Part of a small language model's weights.
Size: MLP 1024 squared leaky ReLU, 9.06M parameters.
Architecture: RMSNorm before each block, rotary positions, biases on query, key and value, embeddings untied during training, normalized queries and keys, local attention windows, value embeddings, a smear gate, an embedding shortcut, learned residual scales, capped logits.
Training: 193M tokens, 6675 steps.
Each number is 128 + 32 x the weight over its row's rms, rounded and kept within 0 to 255. Layers, rows and columns count from 0. The size above them is the row's rms in percent of the matrix's.

# layer 6 attention key, 256x256, rms 0.249, rows 166-178, columns 0-127
size [ 83 105  92 102 104  83 101  99  96 120 104 116 102]
[[129 161 165 201 116 160 133 162 110 149 111 177 125 116 134 126 125 133  93 119 139 148 108 154 152 169 143 197 107 119 153 104  98 116 138 117 114 102  88 157 129 100 163 230 149 129 184 164 137 170  95  77 165  98  60  98  73 158 131 133 110  98  86 157  66 141 140 129 127 152 118  84  82 118 142 123 209 135 143 120 117 140 153 197 164 135 104  75 103 215 152 116 128 107 158 208 127  29  88  98 147 131  98 148  96 137 182 134 159 110 118 138 132 111 101 114 137 110 135 130  85 103 146 155 115 142 172 130]
 [124 135 150 161 194 180 122 118  57 161  80 108  96 172 160  84 102 118 139 124 115 129 159  95  58 134 102 102 125  84 147 107 122 101 164 129 109 101 125 106 126 138  90 111  81  77 139  72 108 132 149  61 110 129  83 127 143 140 185 138 121 132 124 161 110  90 161 128 117 128  88 129 119 120 136 150 113 120 118 142 121 182 163 124 183 155  56  37 111  78 147 148 128 129 121  97 131  99 134  99 105 145 100 168  98  86 198 162 118  67 104 131 154 112 108 175 172 105  92 131 106 131 139  87 105 112 120 131]
 [112  94 141 152 120 108 144 137 109 105  91 134 119 131  98  91 135 112 174  95 113 130  96 127 137 138 106 123 194 149 171  99 148 127  74 154 151  94 124 192 120 152 154  76  87  83 173 119 142 153 136 185 144  97 135 169 116 110 108 118 169 138  68 127 151 121 124 149 135 145 139 165 130 162 114 104 123 115  75 163 107 122 180 143  99  85 123 170 122 143 122 138 137 125 133 110 125 167 145 200 114 147 167  61 112 114 155 136 104 154 184 132  88 109 102 164 171 151 154 116  91 139  52 148 141 152 128  92]
 [146 136 120 115 141 107 103 127 226 155 175 177 126 140 147  93 155 179 165 194 176 132 150 204 150 107 109 100 124 120 126 148 154 142 127 109 101 108 128 132  85 163  84 182 128 148 131  86 194 139 203 140 143 142 160 127 171 160 102 123  96 107 142 123  64 149 130  75 161 142  84 186 101  88 116 110  87 129  95  81 151 125  99  81 112 119 122 133 110  77 128 132  78 112  85 163 167 124 162 120 135 131 162 148 187 161 173 139 150 157 130 157 111 124 102 126 184 152 145  80 136 184 138 112  97 122 107 149]
 [ 89 118 121 145 185 138 117 158 162  90 175 115  93 138 135  85 163  59 210 120 176 160 153 150  89 114 138 156 156 173 194 172 149 128 152 127 176 158 154 117 116 184 153 132 159  98 151 104 130 173 116 159 146  46 183 132 109 165  75  86 188 121 104  99 163 112 104  81 155 157 113 138 103 104 100 134 113 115 165 101 130 117 129 160 186 147 165 100 120  86 126 140  88 122 157 134 101 159 112 142 138 126  75  95 148 118 169  86 145  59 144 108  54 127  79 142 124 139 134 110 136 148 152 116 130 145 144 122]
 [106 120 137  96  45  70 134 146 106  91 126  84 120 168  99  54 108 117 177  64  93 190 121  80  82 169 125 181 172 120 119  90 137 157 118  93 203 158 191 131 102 156 121 111  92 129 103 100 123 204 129 180 170 129 145 120 120 132 126  98  88 102 122  72 150 154 179 154 135 127 133 170 134 155 116 149 146 151  63  99 104 108 104 149  90 122 152 114 128 106 145 144 149 131 124 107 101 187 123 108 119 192 166  84  70 122 171 140 125 143 134 185 101  66 121 176 132 133 131 162 101 110 100 128 110 114 128 116]
 [156  80 131 112  78  83 135 138 152 148 125 109 131  92  94 162  77 152  98 179 135  50 125 174  98 137  81 143 140  95  89 166 150 108 142 164 132 134 121 150 140  93 137 109 149 100  52 105  82 113 135 146  83 208 110  87 105 121 144 158 121  64 111 147 182 161 130 138 175 117 145 185 101 139 148  72 129 129 126 118 150 190  86  81 120 151 147 109 144  87 129 142 114 116 206 154 114 191 135 167 140  67  53 106 172 123 171 147 137 135 107 114  69 160 118 129 123 135 131 120 106 165 198 115 131 176  89  74]
 [141 150 156 118 112 146  88  98 129 160  74 120 146 184 105 152 128 130  85 131 170  77  62  82 154 161 152 154 115 145 190 111  92 158  82 148 100 177 139 125  98 144 106 100 135 154 100 107 146 132 104 171 111  88 102 153  90 131 106 136 162 148 133 128 176 116 127 156 173 104  99 159 152 143 180 155 133 142 102  96 201 156 132 145 116  89 147 177 137 113 110 123 159  86 101 155 110  53 147 143 111 169 114 121 113  93 106 158 146 143 163  83 106  78 108  93 143 162 172 127 131 193 130  57 122 151  70  87]
 [ 75  83 124 150 148 107 181 132 161 108 102 151 122 124 163 176 147 136  99 195 184 104 139 192 146 153 140 135  96 142 142 120 115 119 131 116 180 133  97 190 112 122 131 128 165 112  94 119 109 107 144  89 131 168  77 157 151 154 129 173  96 137 141  84  86 158 167  82 149 127 110 181 159 185  94  84  57  87  99 142 144 115 170 129 113 110 132 136 139 109 113  96 143 144 112 127 102 149 202 127 100 195 147 137 142 158 131 178 102 116  71 150 203 170  96 134  85 156 122 104  85  77 109 163  66 147 141  92]
 [104 144 134 126 125  76 143 103  94 141 174 146 144 117 114 131 143 102 105 127 105  79 104  84  78 136  99 148 102 144 143 134 104 147  78 206 165 130  98 171  95 144 151 111 101 143 188 106 105 137 152 134 101  90  95 182 124  48 109 105 141 243 115  56 154  74 136  98  71 133 136  70 115 179 140 134 145 145 137 163 170 132 163 176 139 111 148 165 104 154  40 171 167 133 108 119 102 128 123 126 146 168 120  94 127 113 101 144 106 147 176 143  86 105 150 138 124 113 141 136 137 144   0 115 166 133  85 107]
 [151 151 142 105  82 125  99  69  97 129 104 149 120 136  94 124 190  70 115 102  98 101 121 105 138  43 107 158  79  90 186 132 179 131 117  85 103 140 109 135 109 135  91 127 130 178 152 145 129 154  95 159 131 163  94  92 157 140 120 126 153 100 125  84 149 140 111 161  79 130 165 175 110 140 130 184 119 179 138 114 140 131 134 133  61  74 110 100 109 160 121 152 118  84 142 151  74 111 109 125  87 117 109 127  87 127 159  78  88 124 134 143  77 130  73 143 175 192 136 101  74 183  78  83 101 155 112 149]
 [139 106 176  84 138 123  76 160 170  70 117 128 126 113 122 139 153 142 138 159  86 168 166  96 114 126 149 121 113 150 100 101 114 187 144  84  55 102  99 144 106 149 170 134  76 129 158 148 145 157 119  90  53 168 119 108  80 107  80 158 165 148 157 143  90  93  82 154 152 173 192  76  94  73 117 126 138 168 137  93  98 111 101 100 101 180 112  97 138  92 145 134 133 108 153  85 140  96 185  75 119 152 144 126 159 106  64 176 145 105 113 119  75 141 166 113  95 136 157 145 110 151 121 128 145 119  78 133]
 [ 94 107 143 156 137 110  64 138 134 134 124 163  90 103 146 155  97 134  94 149 106 145 100 107 130 132 131 161 118 141 171  60  97 146 109 156  67 173 122  83 133 163 155 140 137 154 121 167 123 122 112 162 103 170  84 108  99 158 142 116 193 163  84 181 118 140 138  72 124 177 108 173 141  82 130 199 132 146  81 136 116 127 113 123 139 180 100 134 138  80 177 123 143  93 184 161  84 156 128 160 121 169 142 138 107  61 140  82 101 129 142 120 138 121 106 167  83 142 155 102 109 131 137 117 104 151  85  23]]
# layer 6 attention query, 256x256, rms 0.268, rows 167-178, columns 0-127
size [103  89  92 105  85  95 100  95  79  95 107  92]
[[ 96 162 149 136 160 145 144 181 128  90 153 108 144 136 106 164 112 175  64 171 144 148 156 132 136 107 178 127  72 152  80 199 137 164 109 134 144 117 182 131  86 126 112 102 139 172 121 126 147 108 130 208 135 102 119 118 126 165  86 161 133  96 130 140 140 126 187 107 125 146 133 135  70 157 176 128 104  99 142 140  46 137 148 160 112 125 103 132 131 131 145 112 139 167 146  99 123 104 117 162  86 139 147  89 108 143  99 104  58  93 109 150 159 116 130 112  97 142  53 125 168 119 106 149 169  72  92 146]
 [131 139  13  95 143 151 104 192  96 131 128 145 103 176  63 136 110  93 157  86 115 133 135 119 186 172 162 113 137  92 188 168 104 119 160 101 155 163 144 123 124 136  60 110 134  97 113  96 108 157 125  86 143 125 145 136 140  92  62 117 140 124 128  68 144  95 117 149 133  95 138 101 105  38 147 212 130 168 142 108 180 133 139 113  74 134 118 110  92  43 142 192 142 171 122 142 112 151 120 129  96 124 177 123 139 115 143 119 152 151 181 110 122 105  66 117 155  70 115 157  97 152 102 146 131  72 137 183]
 [126  89 156 114 133 121 137  95  89 148  86 106 152 149 153 165  81 134  99 120 139  97 128 120 129 161 148 118  87 147 130 113 160 120 121  96 105 138 152 125  67  96 144 104  97 199 145 147 132 102 149  45 140 154  60 161  84 181 144 176 124 138 108  99  98  34 121 119  78 117  68 119  76 140 150 160 109 127 152 213 124 145 109 192 127  77 121 123 115 126 113 116 133 158 141  74 150 102  99 110 168 116 171 151 159  55 151 149 127  85 117 142 119 122 200 106 121 115 164 112 120 156 133 133  80 167 157 109]
 [155 128 132 192 119 121  94 122 112 138 122 189 155 129 174 127 125  85 144 132  79 152 135 127 100 152  85 140 130 124 132 174 119 143 134 157 105 119 145  97 169 121 135  76  82 108 136 109 139 100  94 155 124 149  99 132 104 111 135 168 126 141 191 104 159 136  98 145  98 108 126 118 149 128  85 131 120  94 108 187 137  52 128 114 114 145 177  95 149 112 175  95 111 166 155 134 119 109 162 116  83 117 108 142 108 195 172  91 130 140 135 146 129 134  84  77 177 151  91 125 150  91 146 168 178 151  93 150]
 [140 110  80 136 139 116  83 122  60 143  96 121 142 156 114 142 153 103 178 128 114 149 145 101  55 164 123 179 123 111 166 113  89 121 179 100 133 131 106 114 146 149  49 103  93  78 116  92 152 149  90 128 128 138 185 148 149 120 112  72  95 157 136  66 105  66 105 110 125 110  78 144 130 113 100 161 122 123 131 179 150 135 114 154  80  88  97 147  97 132 127 175  90 100 127 117  81 173  45 142 168 184 166 148 108  98 188 118 149 117 138 126  94 122 123 116 109  85  73 181 124 115  98 104 142  92 170 142]
 [101 134 146 129 112 151 162 117  93 158 140 130 117 100 113 145 149 149 131  88 161 133 120 150 168 119 164  87 143 125 145 136 140 117 128 120 121 146 176 171 143 149 114 101 179 108 123 101 142 114 115  55 140 128 123 136 115 101  67  77 106 191 123 105 141 155 152 150  79 136  82 133 146 161 162 172 183  93 187 113 139 104 106 119 169 157 108  52 143 115  94 125 126 119 185 123 159  91 123 124 146 139 126 117 159 134 151 145 114  93 136 126 117 118  87 153 165 194 115 126  84 188 151 117 150 207 136 105]
 [186 148 171 146 142  86  81 128  71  76 114 137 169  98 190 120 116 127 151 148 166 132 197  97 140 112 113 169 158 100 114 111 117  57 161 140 111 182 153 135 139 153 122 135 186 132 110  67 163 174 164 136 109 107 179  99 129 131 131 132 107 190 124 142 127 150 135 150 139 109 170  80 115 165 136 101 130 149 118 126 132 104 138 176 170 111 125 120 113 117  96 151 109 107  89 173 116 104 105 171 141 111 225  97 123 123 163 125 122 199 102 179 102 105 148 196 115 143  65 142  42 132 157 177 189 119 172 123]
 [134 147 110 116 134 105 101 127 115 117 158 100 162 114 107 109 113 115 112 149  99  69 147 121 108  95 133 127 133 159  86 117 135 132 134 118 100 100 111 141 124 131 128 105 111 132 143  68 109  71 142 166 125 159 141 207 119 115 142 113 146 187 117  71 149  95 144 181 128 132 103 121  99 132  90 125 105 156 138 127 151 107 179 110 149  94 170 160  80 157 111 121 137 158 109 116 127  58  99  57 165 112  81 115 167 103  88 143  92 159 141 143 115  66  98 102 135 104 153 154 164 166 102 128 103 154 121 154]
 [143 156 144 103  96 177 101 152 101 150 144  85 131 141 141  61 144 185 185 145 168  49 131  99 112 142 128 137 159  94  77 184 141  94 131 100 147 121 153 108  94 174 150 106  81 168 149 100 173 113 116  91 149 114 152 107 157  90 128 152 153 148 207 198 107 164 164 127 106 133 159 144 105  80 151 156 161 127  85 124 103 169  88 157  49 179 107 124  84 111 117 125 120 133 100 115 144 186 110 196 146 136 161 109 115 135 130 115  99 139 124 169 138  93 129  95 104 128 151 141 135 136  82  88 142 111 134 140]
 [161 115 131 125 127 115 153 143  58 171 119 109 101  49 163 140 173 172 139  87 176 160 153 153 135 108 122 132 117 146 118  89 141 151 138 125 159 208  75 141 107 165  79 191 163  87 128 136 122 124  80 113  96 107  98 112 132 125  83 152  94 140 145 101 150 108 151 182  98  31 177  47 158  99  99 128 152  90 100 137 122  90  79 144 142 179 104 109 118  83 150 144 171 151 102 158 140 110 162 162 122 123 111 127 167  64 128 169 107 186 141  99  57 156  88 142 122 104 112 172  89 129 126 163 180 109 130 127]
 [117  71 127 133 117 120 117 120 132 124 137 174 143 141 118 111 151 170 157 173 109 105 111  88 184 130 149 173  49 137 185  75  80 116 107 142  91 121  89 141  92 141  66 122 124  94 179 133 185 163 116 174 146 143 151 117 178 176  86 160 112 153 143 106 129 120  82 147 119 115  75 163 120 145 106 151 162 128 102  90 111 136 104 119 118  76 123 130  72 138  90 129 134 127 137 148  89 134  82 200 138 100 168 120  66 179 152  98 106  98 156 119 196  86 167  94  99 159  88 122  78 132  90 134 150  89 163 114]
 [148 157 160 124  77  90  84 106  72 168 142  79 110 113 122 143 140 113 126 149 134 105 157 107  87  48 130 147 139 131 137 223 149 127 187 115 143 114 178 142 132 184  59 151  77 117 147 157 194 170 153 151  61 139 151 121 108  59 141  99 137 136 175 119 130 103 129 147  92  71  86 124 151 136 171 145 159 143 112 107 148  94 104  97 118 119 165 176  95  97 112 156 125  79 137 142  94 156 137 177 202 142 157 155 124 140 153 106  46 131  83 146 140  98  93  97 187 146 103 178 136 176 137 147 163 135 144 178]]